From a checkpoint of a small transformer trained on Wikipedia: 19.4M parameters, 1166M tokens.
Each number is 128 + 32 x the weight over its row's rms, rounded and kept within 0 to 255. Layers, rows and columns count from 0. The size above them is the row's rms in percent of the matrix's.

# layer 8 attention query, 256x256, rms 0.156, rows 0-26, columns 128-255
size [ 90  75  75  78  85  90  90  94  85  87  86  86  94  89  94  96 101  97 110 115 102 104 105 111 110 114 109]
[[125  94 142 122 153 129 114 111 120 122  82 193  78 121 118  84 126 118 148 144 139 123 149 140 139 136 103 121 169 129 122 161 121 147  86  90 147 147 106 135  62  77 157 158 107 126  96  81 102 131 123 112 196 105 109  98 133 174 129 109 192 114 184  63 121 130 124 148 166 152 107  84 172 104  78 192 144 143  66 120 193 127 127 108 137 141 147 111 137  68 155 193  85  71 113 191 106 134 138 127 129 162 196 121 132 127  91 128 125  79 157 183 119 175 133 145 159 117  63 167 146 109 180  71 118  82  86 137]
 [111 128 128 126 141 123  78 180  98 107  86 132 135 157 107 129  63 138 112 121 111 142 141 203 151  74 160 136 168 112 125 194 183 168  66  84 116 157  95  97  91 109 107 161  98  88 112  96  92  94 110 113 115 161 134 161  72 126 137 127 110 121 141 185  92 142 125 151 144  81 136 115 107  97 128 200  44 104 117  99 154 124 113 155  86 102 160 140 141  99 141 155 122 112  58 161 132 107 174  64 114 146 165 153 222  89 119  34 154 109  80 108 167 146 146 128 179  88 139 115 163 118 135 153 119  65 153 155]
 [156 164 108 108  91 112 154 152 119 151 148 163 155 113 159 138  58 125 159 136 131 151 130  69 149 143 161 156 107 108 148  82  94 185 140 124 140 126 113 149 163 114 130 154 143 105 112 187 146 134 154 182 166 108 125 105 200 138  83 142 172 111 129 141 145 158 131 133 181 122 141 103  75 128 142 115 153 113 116 126 123 150  78 123 123 125  81 103  58 120 136 156 151 120 179 131 105 126 188 134 176 169 110 169  78 115 134 146 130  80 145 100 107 127 157 167  99 148  74 177  77  64 137 139 130  66 131 120]
 [132  95 115 123 176 212  90 111  70 114 165 127 107 111 120  84 201  94 110 100 120 142 155  95 135 127 137  91  91 132 125  88 141 128 116 137 142 133 143 162  70  58 115 147 117 113  36 144 122 145 134  81  89 140 127 165 109 177 135 102 112  68 113 137 177 156 107 132 105 189 180  98 180  97  82 156  98 131 166 137  98 110 179 122 152 139 111 172 158 104 135 174 149 104  82 142 152 148 112 107 125 121  90 126 160 138  67 133 140 140 136 150 140  94  25 114 112 133 144 146 127 120 166 108 137  75  96 153]
 [110 118 185 101  91  69 133 153 169 131 130 163 113 158 126  86 130 129  95 172 115 122 129  92 151  97 125 178 151 164 185 133 121 163 148 103 153 139  93 107 166 157 158 163 117 128 136 153 145 100 137 171 202 109  95 134 115  79 117 151 127 111 196 112 195 129  46 173 170  83  90 125 140  96  46 140 126 106 103  86 179 131 175 135 149  93 152 130 102 128 163 164 143  79 166 146  98 135 131 188 137 111 128  95  73  76 150 121 163 112 138 130 116 128  92 134 150 143 113 138 138 110 151 143 127 168 124 125]
 [115  69 121 122 105 110 199 109  90 174 108 171 105 165  75 127 153  76 138 160 151 125 170 197 150  72 108 109 171 154 168 185 137 148 101  80 140  82 120 134 138 149 125  89 163 114 126 126 144  83  63 126 135 124 128 126 179 129  55 120 183 130 168  85 137 200 109  83 122  65 141  96  91 121  83 108 137 148  57 157 137 138 180 123 129 115 169 128 128 102 163 143  81 123 148 153 110  95 120 138 157 167 175  75 115 107 154  85 147  92 143  95 105 153 130 150 102 133  54 134 162 142 125 100 118 154 150 132]
 [154  90 144 148 113 100  86 110 158 102  60 115 119 173 119 106  98 176 143 123  85  64  98 100 153 126 145 144 155 170 110 116 136  87  95 138 175 118 139 126 117 109 168  90 159 191 161  70 123 166 188 140 174 154 138  82  97 147  94 138 136  96 153 105 115 181 123 177 137 193  96  84 173 128 117 213 149 118 130 114 139  98 132 159 160 114 106 126  96 124  92  80 118 134 156 137 129 140 150 158 131 162  94 131 151 159 125 140 159 113  92 124  70 142  68  87 128 134 115 118 157 135 109 119 235 123  71 116]
 [130 115 123 111 222  94 148 117 179 146  89 149 130 197 140  78 146 159 106 112 115 166 159 158 153 145  91 136 144 144 157 159 122 150 153  69 111 183  68 159 135 105  95 163 111  95 136 114 186 152 102 145 196 185  97 106 103  84 117  92 146 172 200 123 130  89 106 141 171 107  86 123 138  94 116 124  88 138 156 140 159  97  83  83 111 116 109 138  95  72 129 173 139 172 145 135 142 109 143 126 104  90 136  90  80 117  87 134 135 170 151 158 100  87 164 156 109  97  95 150 126  63 195  89  93 104 158 147]
 [144 112 103 121 182 137  99 148  97 161 122 137 111 129 137 139 149 108 135 156  91 131 105 174 106  64  92 174 163 155 141 182 171 151 111 115 108 149 131  84 119 157 116 148 144 120 135 117 150 122  93 102 139 166 127 109 124 111 118  27 123 178 102 106 140 137 207 152 127  47 111 158 116 131 149  87 112  94 149 124 119 132 152 135 114 152 153 158 130 106 136 191  54  57 122  76 134  94 106 159 161 138 122 147 165 153 114 121 122  94 122 168 138 134  49 110 134 124 117 104 172 110 172 200  85 160 145  80]
 [ 86  93 146 160 105  86 194 149  68  97 137 102 110 116  96 151 182 106 114 141 139 159 222  25 129 115 217 139 112 110 147 122  89 130 134 135 144 142 115  71 144  98 142 111 139 114  70 102 136 168 131 132  78 113 127 127 137 105 101  95 156  40 112 147 114 169 130 167 105 151 122 177 136 135 162 174 129 109  73 121 108 104  88 117 118 219 122 119 144 138 152 122 127 156 115 117  82 150 137 156 131 131 157  95 110 155 153 105 146 152 156 109 122 171 162 102 193 109 142 137  92 134 114 156  87 155 145 101]
 [128  62 144 157 103 114 145 108 144 147 148 105 102 169  15 167 119  89 108 106 101 135  80 134 136  80 116 100  62 135 138 108 123 135 114 138 122  95 125 151 133 197  89 172 105  79 141 146 110 120 148 121  76 130 132 127 120  83 115 111 137 106 110 117 173 183 140 135 118  99 139 150 186 236 109 134 120 123  66  99 138 125 144  81 147 107 181 177 142 117 148 156 110 151 132 129 109 104  81 121  98 103 158 132 103 107 158 171 135 146  85 146 133 156 103  96 151 107 109 160 137 156  81 118  58 169 136 114]
 [142 171  37 121 147 160  82  91 106 151 118 109  88 122 128 133 110 155 143 148 135 145 124 125 142 178 149  98 117 138 149 112 139 123 185 115 111 108 132 134 177 114 117 134 150 131 117 124  74 116 159 145 152 126 112  78 173 146  89 144 120 154 127  94 157 139 129 108 100 115 151 114  86  70 169  77 145 129  66  79  86 139 149 164 125 128 103 183 149 136 140  90 103 129 143 113 131 150 181 114  93 149 109 151 144 142  66  44 125 172 121 151 129  69 125 108 116 138 112  76 119 104  88 147 102 102 156  67]
 [ 75 178 119 204 165  99 163 168 137 113 128 166 111 135 119 158 131 118 104 115 136 134 141 151 129 126 166  96 157 144 128 203 157 134 169 153  95 162 132 164  97 137  90 104 156 148  96 217 148 124 116  97 170 144 134  86 140 112 153 125 142 138 165 122 127 121 104  74 140 108 111 150 150 145 120 138 151 114 108  66 158 135 112 109 113  63 140 110 122 113 126 136 133 110 184 133 118 124 135 178 124 155  77 186 179 150 150 115 154 104 106 112 127 125 161 106 155 174  61 145 123 106 187 168 135 146 154 128]
 [112 140 130 106 113 108 123 129 191 101 140 155 130 170 142 166 118 156  59 124 123 100 128 165 106 185 104 161 139 140 180  91 163 107 147 110 116 137 144 152 167 183 100 111  96 150 140 130  99 104 123 121 183 115 154  70  86  60 162 174 132 152 172 100 129 118 109  75 100 166 217 118 179  96  48  99 157 169 191 163 114  94 179 129 123 100  82  94 111 113 180  99 161 103 153 127 193 129  60 158  52 123 115  92 139 136 136 156  49  89 163  85 168 146 203 159 182 122 146 155 138  92 163 129 127 109  75 180]
 [207 112  87 134 118 106 132 128  82 115 124 127 129 111 146 128  76 125 183 142 166 120 121 100 128 106  85  99  83 147 168  77 136 162 130 101 147 191 182 126  96 118 159 139 147 155 221 117 160  91 174 146 157 170  95 135 107  96 158 169  98 111 131  92 166 192 144 169 153 136 138 149  94  70 179  89 116  97 124 128 132 123 136 145 129 140 159 188  74  56 134 168  93 101 153  88 141  99 186  92 110 149  79 149 118 107 115 126 122 148 136 102 110  65 130 129  90 154 159  98 137 107 135 139  86 149 187  91]
 [138  94 109  70 143 131 157 107 168 208 158 100 142 112 146 104 136 130 101 155 123 147  99 132 175 151 128 136 133 148 118 122 155 113  91 112  76 148  98 139 210 103 111 163 136  93  81 110 166 188 127 107 139 110 114 127  90  97 110 135 116 105 181  81  56 123 154  96 101 154 121 165 143 121  94 130 147  71  94 132 128 227  85 132  54  80  87 108 121 176 122 164 171 135 124 176 152 112 117 111 111 147 101 166 149 195 134 120 144 110 136 107  84 105 152 139 147  95 125 126 104  87 131  61 104 148  96 131]
 [148 165 168 181 157 108 147  98 156 141 133  84 116  25 137 153 110 126 139  95 160 114 124  74  93 147 161 136  99 131 128 144 149 105 145 126 150 145 157 141 176  66 122 145  92 162  79 105 156 148  73  71 172 115  76 146 103 191 143 130 109 119 128  82 154 129 109  83 111 116 125 109 101 133 111 165  98 140 155 178 188 115  84 130 150 148  76 169  98 155  82 128 153  93 127 137 142 116 112 153 125  89 169  89 183 124  68 141 119 107 156 145 180 140 171 155 146 139 225 172  45 153 119 123 131 152 163 148]
 [105 114 175 122 111 127 133 128 136 111  79 113 108 133  99  93 158 128 135  94 102  63 167 145  55 175 131 160 137 129 161 149 143  93 154 160 155 212 111 146 106 137 153 190 141 178 157 164 171 131 150  88 174 107 166 101 122 105 163 120 153  94 196 146 162 129  67 148 200 154 192 163 135  80 114 152  99 121 149 145 188 102 104 123 138 143 105 138 134 145 149 150 178 116 153 141 103 112 114 221 101  88 161  92 124  96 132 100 157 144 144 156  95 145 135 135 133 111  77 129  89  61 156  58 148 121  72 138]
 [132 137  93 138 147 104 176 106  46 134  84 115 120 154 123 171 107 156 107 135 116 103 100  98  90 111 160 118  97 178 103  60  94 149 167 197 140 103 137 150 153 108 120 108 101 137 124 124 124 118 175  88 135 180  46 167  86 135 145  60 145 114 159 130 114 138 110 109 129 131 156 126 110 111 138 167 116 119 141  61  95 156 159 154  72 122 144 117 110 110 180 129 144 106  35  89  97 139 151 110 166 139 161 145 128 143 122 128 122 178 103 165 144 116 104  65  95 119 133 105 155 115  53 174 113  99  98  75]
 [139 137 106  93 143 140  76 110 130 140 156 150 201 171 113 150 191  92 157 148 126 113  85 155 113 116 114 132 156 100 152 131 137 156 137  98 157  96 109 106 199 122 125 121 112 165  99 158  84 123 190  93 100 106 191 126 101 118 112 137 132 128 181  81 142 127 161 171  96 100 108 132  92  29 188 157  64 166 162 116 179 148  86 138 141 148 136 161 131 145 112  98 164 134 117 114 174  97 126 131 126  96 196 123 110 112 122  89  71  83 129 154  61 133 110 115 117 135 128 135 150 143 134  75 116  57 122 136]
 [115 139  95 118 116  77 144 144  72 134  98  77 175 146 148 126 152  68  95 169 132  67  97 115 157  79 158 168 109 117 193 135 147 164 182 124 158 102 160 125 133 168 147  99 147 132 104 111 139 158 141 140 115 109  76 137 111 110  81 126 124 137  98  95  84  81 125  88 113 103 102 144  59  62 118 163  71 101 112 103 148 167 120 154 106  95  85 119 104 118  86  96 147 164 182 165 167 126 131 141 141 133 199 157 108 158 150  84 164  60 148  83  68 206 141 177 128 136 126 140 214 118 153 147 125  96 144 130]
 [133 100  95  76 130 118 156 124 120 152 184 140 114 177 146 155 216 145 189 164 104 157 138 148  83 140  75 156 100 121 154 118  74 134 197 118 197 133 163 121 128 100 196 101 131 136 102 169 131 117  94 129 129 110 140 103 115 174  90 183 124 132  94 143 168 130 131 206 136 140 131 204 140 129  94 144 126 120  86 145 106 118 122 173 131 120 169 113  92 127 166  96  60 112  89  60  95 123 174 134 125  76  89 108 100 131 175 132 103 134 127 119  81  90  95 118 136 143 147 173 130 115 134 192 141 154 167 133]
 [114  84  66 110 170 129 174 142 125  77 175 135 121 178 103 152 142 117 177 175  91 138 128 145 121 121 145 175  81 107 159  81 143 109 177 127  70 143 123 175  76 106 189 184  94 120 124 142 124 170 134 101 129 133 102 116  88  98 134 133 112  94  67 121  88 155  75 134 203 164  89  99  85  92 140  95  90  97 138  71 137 133 159 141 107 122 103 154 107 144 131  93 171 107 119 131 110 184 109 127 123 160 100  80 129 176 109 202  71 122 126 130 148 104 109 136 131  90 161 107 152 125 139 111  97 105 119 109]
 [ 44 123  88 121  87  75 130 167 141  96 151  86 112 108 144  79 193  93  90 159 129 139 118 123 150 122 114 176 131  92 136 106 101 102 155 144 149 138 125  73 139 160 145 173 160  95  94 136 116 141 106 107  86 108 127 190 144 147 137 134 182 109  69 131  89 149 161 161 155  91 180 103  92  93 180 113 133 127 115 154 110  77 151 147  98  76 104 159 137 132 137  84 143 122 115 169 189 101 113 199  71  86  42 163 117 172 170 132 179 180 149  81 119 123  81 151  62 187 130 125 144 199 108 116 150 143 124 124]
 [126 140  97 169 141 118 173 146 129 106 142  85 113  78  99 107 111 189 146 126 194 154 157  89 157  93  68 128 145 160 140 119 102 164  94 105 152 139  63 191  94 106 126 120 127 156 195 108 103  94 111 158 170  83 129 142 169 142 132 125 117  99 121  75 112 131 121 137 117 133 105 132 146 136 128  94 154 105 193  88  88 165 133 152  99  87  54 141 203 169 177 133 143 106  96 132 126  98 131  98 120 122 170  94 147 131 148 142  65  36 112  99  99 120 139 132 162 102  82 155  93 171 100  98  94 154  91 139]
 [123 197  98 158 116 151 112 180 147 151  95 102 150 180 170 117 107 123 154 152 171  94  93 154 111 173 163 103 137 167  54 126 119 100 120 139  95 103 164 120 114  64 131 105  99  94 129  66 156 116 144 133 126 125 196 118  81 108 142 120 115  64 114 110  58 167 143 144 164  91 142  68 148 134 151 115 162 161 162 136 117 133 121  71 164 153  93 126 104 134 109  90  91  99 130 168 166 139  96 115 214 178 182 150  75 167 132 136 132 143  84 104 210 103 117  49  84 135  71 131 201  97 110  96 138  61 186 170]
 [ 95  92  97 129 108 123 167 119  99 147  93 179 119 198  96 191 119 113 168 192 123 148 126  76 126 122 100 171 138 126 190 143 114 160 117 114 167  73 181 168 153  61 155 140 109 128 113 160 109 115 158 147 110  92 114 182 151 112 133  99 144 110 152 122 151  90 113 136  71 188 127 110  98 181 106  82 101 137 126 120 108 109 116  93 122 136 173 179 138 127  71 135 102 164 135  76 176 109 166 143 127 122 125 125 133 128 132 116  94 150 157 154  96 134 108  38 122  94 138  92 167  51 140 144 137  86 146 105]]
# layer 8 attention key, 256x256, rms 0.16, rows 0-26, columns 128-255
size [ 71  70  70  75  78  89  82  77  79  88  86  83  91  88 103 101  97 100 100 105 110 105 107 107 109 108 114]
[[125 194  79  72 159 181 109  88  66 162 139 181  95 150 122  92  85 189 120 115 108 120 151 111 131 147 143 132 125  83 178 163 176 150 122 126  42 125 147  98 151 161 120 161 136  99 170 114 120  79 104  80 136 121 134 127 145 138 121  84 133 100 141  77 103 102  63  90  69  98 159 141  88 166 119 111  76 137 155 148 144 126 136 131 112 119 136  94 115 141 115  88 204 117 167 125  97  56 160 159 120  73 175 120 168 167 120  71 132 161 133 154 129 145 181  82 144 154 180 123 168  93 148  93  88 175 100 173]
 [140 160 117 143  77 124 122  95  76  93  91 203 121 113  97  99 106 171 205 139 124  72 136 197 107 119 136 116 127  95  96 129 101 170  84 123  71 204 107  96 112 103 123 191 104 118 164 112 147 123 120 121 174 129  81  70 160 135 168  61 124 100  83 160  92  57  82 104 109 142 111 186  96 113  91 135 129 164 124  92 101  88  70 157  93 128 118 136 128 104 138  27 152 129 129 116 156 147 108 177  76 141 117 127 112 130  85 155 132 136 197 147  88 109 171  96 164 118 130 135 121 112 147  91 135 139 101  92]
 [116  66 134 115 120  90 178 119 108 142 165 138 146 100  81 108 178 121 161 138  55 119 160 160 155  99  92 110 131 145 101  89 120 118 182 136 158 126 114 133 130 150 140 169 159 162 106 121 143 147 124 129 111  69 129 129 161 113  86 163 106 193 190  76 121 108  68 155 172 111  55 143 167 126 177 118 120  87 164 168  95 197 177 140 129 143 134 128 167 143 133 175 108 100 121 137 124 109 109  58  35 149 123 139 121  77 156 111 137 154  96 120  68  80 115  92 109 159 172  88 113 170 143 105 111 116  97 105]
 [140  75 100  91 113 152 119 131 113 165 133  89 163  55 106  83  84  98 164 149 148 108  89  86 123 171 150 179 119  99 108  78 162 120 122  81  92 140  57  91 183  73 171 135 145 124 130  76  95 145 117 106 112 126 163 129 160 102  91 102 130 145  40 129  87 111  77 149 119  68  74 187  75 122 204 103 140 155 122 161 128 147 102 156 113 129 140 131 130 150  97  74 143 139 120 113 141 177 188  97 170 121 157 100 135 115 115 105 123 102 164 131 152 113 159  97 123 152 114 140 113 104 142 116 103 147 144 120]
 [176 154  89  99  52 201 149  68  98 115 135 143 190 122 177 110 130 153 123 146 166  68 118 157 146  86  81 117 115 105 128 237  90 149 149 147 145 144 157 137 140 112 103 138 103 108 135 129 126  66  75 116 120 164 102 127  97 132  88 148 120 167 160 132 207  90  80 168 126 122 181 125 119 128 167 148 130 128 202 106 142  83 129  92 131 175 208 140 134 104 138 171 159 121 156 135 134  63 150 151 120  85 143 156 113 119 134 129 142 144 109 153 150 114 177 138 167 104 126 180 175 147 187 110 148  98 142 154]
 [135  94 115  97 180 101 120 113 106  78 130  95 112 188 125 107 152 165  69  98 108  93 137 111 131 111 132 155 171 116 145 190 144  97 105 147 125 134 159 136  71 135  84 196 159 111 117 160 140 145  82  80 179 161 116 119 136 127 214  99 110 129 151  82 133 139 132 111 155 143  84 147 133 150 122 167  57 165 128  98 159 108 139 146  92 145 121  89 152 145  63 139 140  79 139 175  83  67 149 118 130  89 213 166 181 121 101  74 146 158 145 172  98 112 144 189 187 116 216 125 148 118 147 143 152  91  81 120]
 [157 132 147 114  89 188  85 125 191 130 158 149 181 101 203 154  78 119 139 134 177  96 146 126  76 130  82  86 110 106 112  96 134 151 140 114 103 118 104 130 131 131  98  94 121 156  80 152  42 151 106 168 156 161 177 138  96  55 159 131 151  91 104 185 148  48 168 135 150 147 172 144 114 144  64  68  97 159 149  72 119 147  99 111 158  94 176 138  67 114 140 125 103 159 138 134 168 130 124 190 169 150 121 118 141 176 176 140  97 165  93 169 131 147 129 114  97  71 131  75 160  80 134  95 151 142  95  57]
 [ 87 109 105 130 122  86  90 163 121  79 112 110 144  85 115  88  77 113 114 137 198 173 133 113 115 155 113 168 142 121 112  50 130  73 120 141 150 131 124 104 120 103  99 160 166 134 134 109 132 140 159 138  61 145 192 123 180 117  96 125 139  67  36 103 134 114 151 108  65 108  91 140 128  73 126  88 119 121 203 110 133 147 110 127 103 183 118  85  85 136 105  70  92 151 108  98  99 178 151 194 178 178 120 124 167  78 129 112 142  64 141 128 160 140  73 110 142 164  63 112 115  61  96 104 149 139 120 163]
 [154 165 114 147 155 117 145 105  89 121 110  73 116 134  93 138 126 178 115 132  82 156 159  66 144 144 184 123 109 128 104  87  82 136 111 110 104 155 186 114 107 107 119 100 106  89 155 189 161 109 138 130 100 100 144  89  91 103 129  97 150 146 102 156 123 173  79 135  55 114 168  82 103 113  60 210 130 169  90 143 137 152  99 125 118 117 108 195 137 118 155  99 138 122 104 125 177 164 117 130 167 200 135 119 178 172 102  93 122 106 106 162 161 125 120  93 139 123  87 126 108 118 125 163 141 104 170 107]
 [110 157 136 108 103 100 145 155 133 116 142 103 127 172 143 136 164 167 133 127 138 155 109 150  93 150 140 133 126 103 126 183 109 105 145 139 107 156 178 137 127 161  85 144 114  54 107 115 137 103 116 122 148 195 173 143 115 167 165 137 124 151 173  76 144  88 147 101 117 100 148 113 107  92  64 162 106 231 186 157 180 116 117 158 172 116  85 138 125 137 132  83 150 160 108 144 113 113  90 102  71 102 119 119 141 124 143  70  93 110 137 121 103 143 184 133 138 132 109 108 117 108 136 182 202 156 133 141]
 [133 121 108 154 198 133 124 160 121 198 135 108 120 112 123  73 142  75 115  53  77 175 197 126  91 142 100 122  93 172 149 127 128  47  91 104 139 142 103 102 134 183 135 100 127 115 184  98 142 169  92 151 119 119  84 158 156 168 129  79 160 122 140 105 132 133 145 188 139 131 155 178 126 175 124 153 146 111  50 116 169 116 143 137 149 116 164  76 143 104 109 121 132 101 104 112 150 147 117 182 107 115 136 141 121 115  48 173 108  72 122 141  83  98 202 141 131  97 155 162 144 150 217 116 115 172 147 144]
 [125 151 144 161 181 130  73  94 184  94  94 175  92 197 121  85 120 159 117  86 148 137 155  84 102 110 123 143 149 148 150 108 129 113  94 151 119 129 120 166  95 170  77  72 116 158 166 149 168 114 145  97 129 117 112 106 124 112 124 149  56  71 138 124 139 119 107  87 125 138 149 172 129 106 145 137 141  51 122  64  71 119 117 149 129 105  66  84 176 100 123  95 130  82 109 120 103 144 139 162  79 115  97 141 152 153 120 143 107  80 160 148 172 142  80 139 194  96 150 169 101 143  37  76 131 111 104 138]
 [111 191 228 130  73  62 152  93 167 105 129 167 138  32 139 128 122  72 172 153 187  83 108 140  92 199 123  99 120 113 121 103  75 146 110  95  93 117 113 133 120 123 192 102 128 114 188 134 167  97 122 110  65 111 111  50 125 183 110 143 127 147 122 159 126 194 133 160 125 157 130 129  81 156 151 107 126 106 121 157 141 124 114 135 136 172 128 187 161 101 116 150 169 130 130 155 171 135 171 100  54 145 120 123 118 170 180 157 160 127 150 151 106  84 153 161 134 105 109 139 118 117 108 120 101 130 137  58]
 [107 106 149 139 140 107 135 106 101 107 123 113 108  62 167 112  74  97 145 114 122 104 136 140 173 145 120 123 151  72 182 128  84 124 113 146  73 163 127 155 172  89 100 152 108 124 111 122 149 153 111  80 138 110  75  80 134  62 115 126 135 110 187 170 145 124 115 114 139 152 134 112 117 143 185 107 166 129  80 100 136 119 151 106 168 123 146  90 150 173 138 146  65 149 196 114 132 100 119 132  83  93 139 106 106 145 125 114 154 164 160 190 167 138 142  80 116 102 155 151  54 144 195 142 153 157  63  79]
 [110 167 224  56 147 159 107 138 155 131 121  98 119 107 121 134 126  85 116 108 140  73  88 190  72 156 112  96 120 116 133 107  68 132 103 104 140 121 110 127 106 118 173 126 171  85 102 102 143 102 199 104 132  82 163 153 159 151 151 106 154  90 163 192 145 138 108 141 121 105 136 130 153 135 102  74 154 115 106 137  62 134 152 115 160  71 138 192 122 105  74  78  97  93  90  77 192 152 181 121 143 137 134 148 119 137 169 140 153 111  69 139 135 124 116 110  79 126  88 133 118 172 119 160 129  68 157 122]
 [133 198 119 121 179 175 124 135 108 173  91 134  90  66 107 140 109 135 147 146 195 134 150 166 173 188 177 138 147 139 135 156 131  96 138 168 109 137 195 112 148  75 150 143 142 134 154 146 114 138 128 147 155 183 127  81 148 129 137 166 150 107 124 173  68 187 122 172 100 130 103 128  76 125 228 106 163 141  98 115 203 112 113 129 132 117  99 114  94 107 163  85 135 142 123 120 172 118 168 154 195 116 122 160 143  82 123  95 100  87 141 128 160 111 184 160  38 135 109 186 109  86 100 166 107 130 166 117]
 [ 95 106 131 142 118 143 172 201 118 141  89  57 156 150 112  92 136 139 133 138 185 152 132  58 121 119 127 156 171 153 119 146 136  80 152 154 107  80 156  85 159 107  88 124 134  57 137 166 151  99 138 158 111 138 158  93 127  89 114 133 108 162 173 119  63 171  92  91 123 110 104  57 199 127 177  99 121 173 232 166 115 103 147 107 124 127 114 117 133 143 134 133  97  89 141 142  94 148  97 110  98 103 106  74  91 137 140 118 103 141 115  92  83 113  61 113 154 127 147 154 121 104  49  91 183 121 140 165]
 [162 141 191 129 129 128 115 136 113 137 135 140  92 117  82 132  66  90 110  96 156 153 150 132 170  69 144 145 124 142 115 122 169 158 171 156 144 156  61  99 144 156 164 110 121 153 173 117  99  98 131 170 119 113 153  89 127 112 136  86  76 159  92 165 101 117 160 141 106 100 140 146 165 131  83 133 170 104 122 139  78 103 106  80 131 162 118 139 115 132 103 104 141  61 113  98 147 177  90 101 116 103 102 185  91 154 109 131  75 138 129 152 163 176  98  97  64 143 153 122 107 141 109 130  67 159 146 133]
 [179 153  98 120  83  99 154  88 103  88 117  98 137 132 128  99 112 165 120 123 119 159 110 107 127 129 126 117 132 137 119 126  89  98 106 125 141 163 136  92 170 128 109 164 118 131 159 195 156  99 129 108 142  81 102 116 114 146 134 134 123 130 125 181 108 182 121 122 183  95 178 105 134  67 116 108 111 158 198  76 137 112 161 101 120 148  84  76 113 159 172 161 202 127 151 133 124 105 119 113 178  79 110 114 150 127 111 102 160  84  90 102 102 142 144 141 174 160 120 129 127  34 179 137 180 109  63 165]
 [ 89 130 126 155 129 119 127 160 111 125 128 177 154 128 171 173 122 107 130 155 156  88 112 175 166  98 133 153  96 108 117 127 124 126 125 145  81 105  90 150 188 135 146 142 100 116 109 130 152 147 120 160  95 110 137 149 131  88 134 115  68 140 107 131 169 163 161 134 135 105 122 135 109 121 164  69  97 117 127  49  95 146  79 148 107 140 124 143 124 167 106  99  66 175 107 177 155  78 141 153 194 112 179 160 110 129 103  71 132 111 124 138 168  79 162 161 142 124 156 124 240  97 111 118  95 134 159  81]
 [108 102 138 105 148 125 108 188  88  95 143 126  89 155 123 149 201 117 159 155  97 105 152 126 101  53  50 118 142 101 149 164 141 122 134 115 175  73 108 134 126 107 149 158 166 145  54 136 160 112 155  55 140 103 134 175  88 143 178 152 180  89 113 104 102 130 124 136 111  95 143 135 146  99 151  91 112  46 123 131 120 180  98 142 110 103 109 163  93 173 150 122 136 191  89  76 114 120 126 113 112 168 146 101 121 151 134 104 117 104 145  94  91 206  74 131 131 157 101  66 152 160 127 137 122  85 128 137]
 [231  42 143 145  86 117 121  95 139 156 122 133 101 142 202 113 184 171 126 146 154 130 117 132 159  87  99 135 126 198 131 176  90 186 149 112 139 234  90 161 191 168 116 112 121 156 169 136 163 156 133 169 137 131 110 135  99 131 147 175 141 151  95 155  63 143 140 136 138 163  87 177  99 115 112 158 134 146 144 155 122 146  81 159  81 136 109 161 118 183 138 159 105 144 124 144 103 140 147 155 135 117 102  72 163 101 157  85 107  90 140 143 134  96 156 129 152 168 158 159 140 109 142 113 120 163 177 172]
 [ 98 118 158 147 165 139 148 146 106  92  85 139 115 188 114 147 150 110 150 183  50  94 176 117 155  97 171 132 101  58 159 140  56 108 200 151 123 107 149 132 134 153 176 120 148 183  84 154 121 170 106 161  70 112 134 137 141 147 145 130 144 100 104 171  79 109  95 117 209 180  89 122 127 186 133 167  80 131 120 100  91 111 138  99 127 124 119  81 133 134  87  54 124 137 118  83  82 166 147 131 124 148 181 122  97  94 179 120  76 153 112 155 110 101 156 127 176  58 132 125 191 115 141 109 125 143 122 148]
 [149 148 151 149  76  34 165 127 119 154 129 128 155  99 154  88 148  95 118  65 146 102  86 180 105  83 119 166 138 152 121 116 111 174 154 159 141 162  48 118 144 130 110 204 136  97 118 143 147 123  95  87 107  88 100 152 166 130 110 145 186 158  72 117 161 147  90 127 144 149 125 171 111 104  88 172  94 147  87  89 175 138  96 112 118 145 115 114 130 168 195 107 163 133 190 142 125 124 121 135 145 113 138 117 147  43 106 111 197 139 170 112  90 139 156 209 161 137 118 100 183 126 165  98 133 147  95 187]
 [148 136 170 187 124  52 181 154 157 115 127 112  95  51  87 130 181 117 115 168 147 137 161 133 166 135  92 119 126 159 125 111  90 140 118  68 176 146 120 129 143  67 162  90 116 132 145 128 143  77 127 138 132 138 128 159 172 140 114 165  87 185 114  75 125 129  75 111  80 128 114 140 134 132 167 113 146  76 118 137 135 137 116 128 109 107  72 101 124 155 166 124 121  89 132 130 140 106 117 136  96 153 154 124 149 140 151  98  94  62 121  58 108 102  66 159  97 108  42 165 100 160 143  75 138 177 131 104]
 [111 110 122 113 102 111 165 141 124 137 101 191 100 164 120 107 135 105 121 125 209 143 117  78 171 125 168 116 144 135 131 168 107 100 142 151 138 127 158 117  99  94  98  94 129 167  81 125 125 116 164 151  73 169 187 116 166 138 119 163 162 118 108 176  76 130 202 163 108 107 163 121 179 104 225 135 148 155 159 122 146 140  96  77 137 139 103 132 183 113  73 153 178 146 152  99 151 198 161 190 173 121 107  99 155 129 131 121 135  85  76 134 144 131 136 116 140  99 186 170 154 127 101  76 150 131 154 171]
 [166 102  61 128 171 138 120 124 117 137  70 121 105 125  95 147 103  63 157 123 116 157 145 150 189 141  91 174 100  94 154 174 161 127 158 112 138 150 139 126 109 164 181 204 150 170 131 147  99 102 135 206 127 123 113 159 170 105  83 119 128  96 141 126 115 156 173  87 121 184 115 145  86 137 142 103  75  99 131 141 123 134 138  93 111 135 145 145 152 124 157 128  89 149 175  96  95 139 122  95  99 127 137 184 118 116 129 131 139 159 106  95  82 125  96 110 133 163 171 105 157 129 131  88 121 126 156 122]]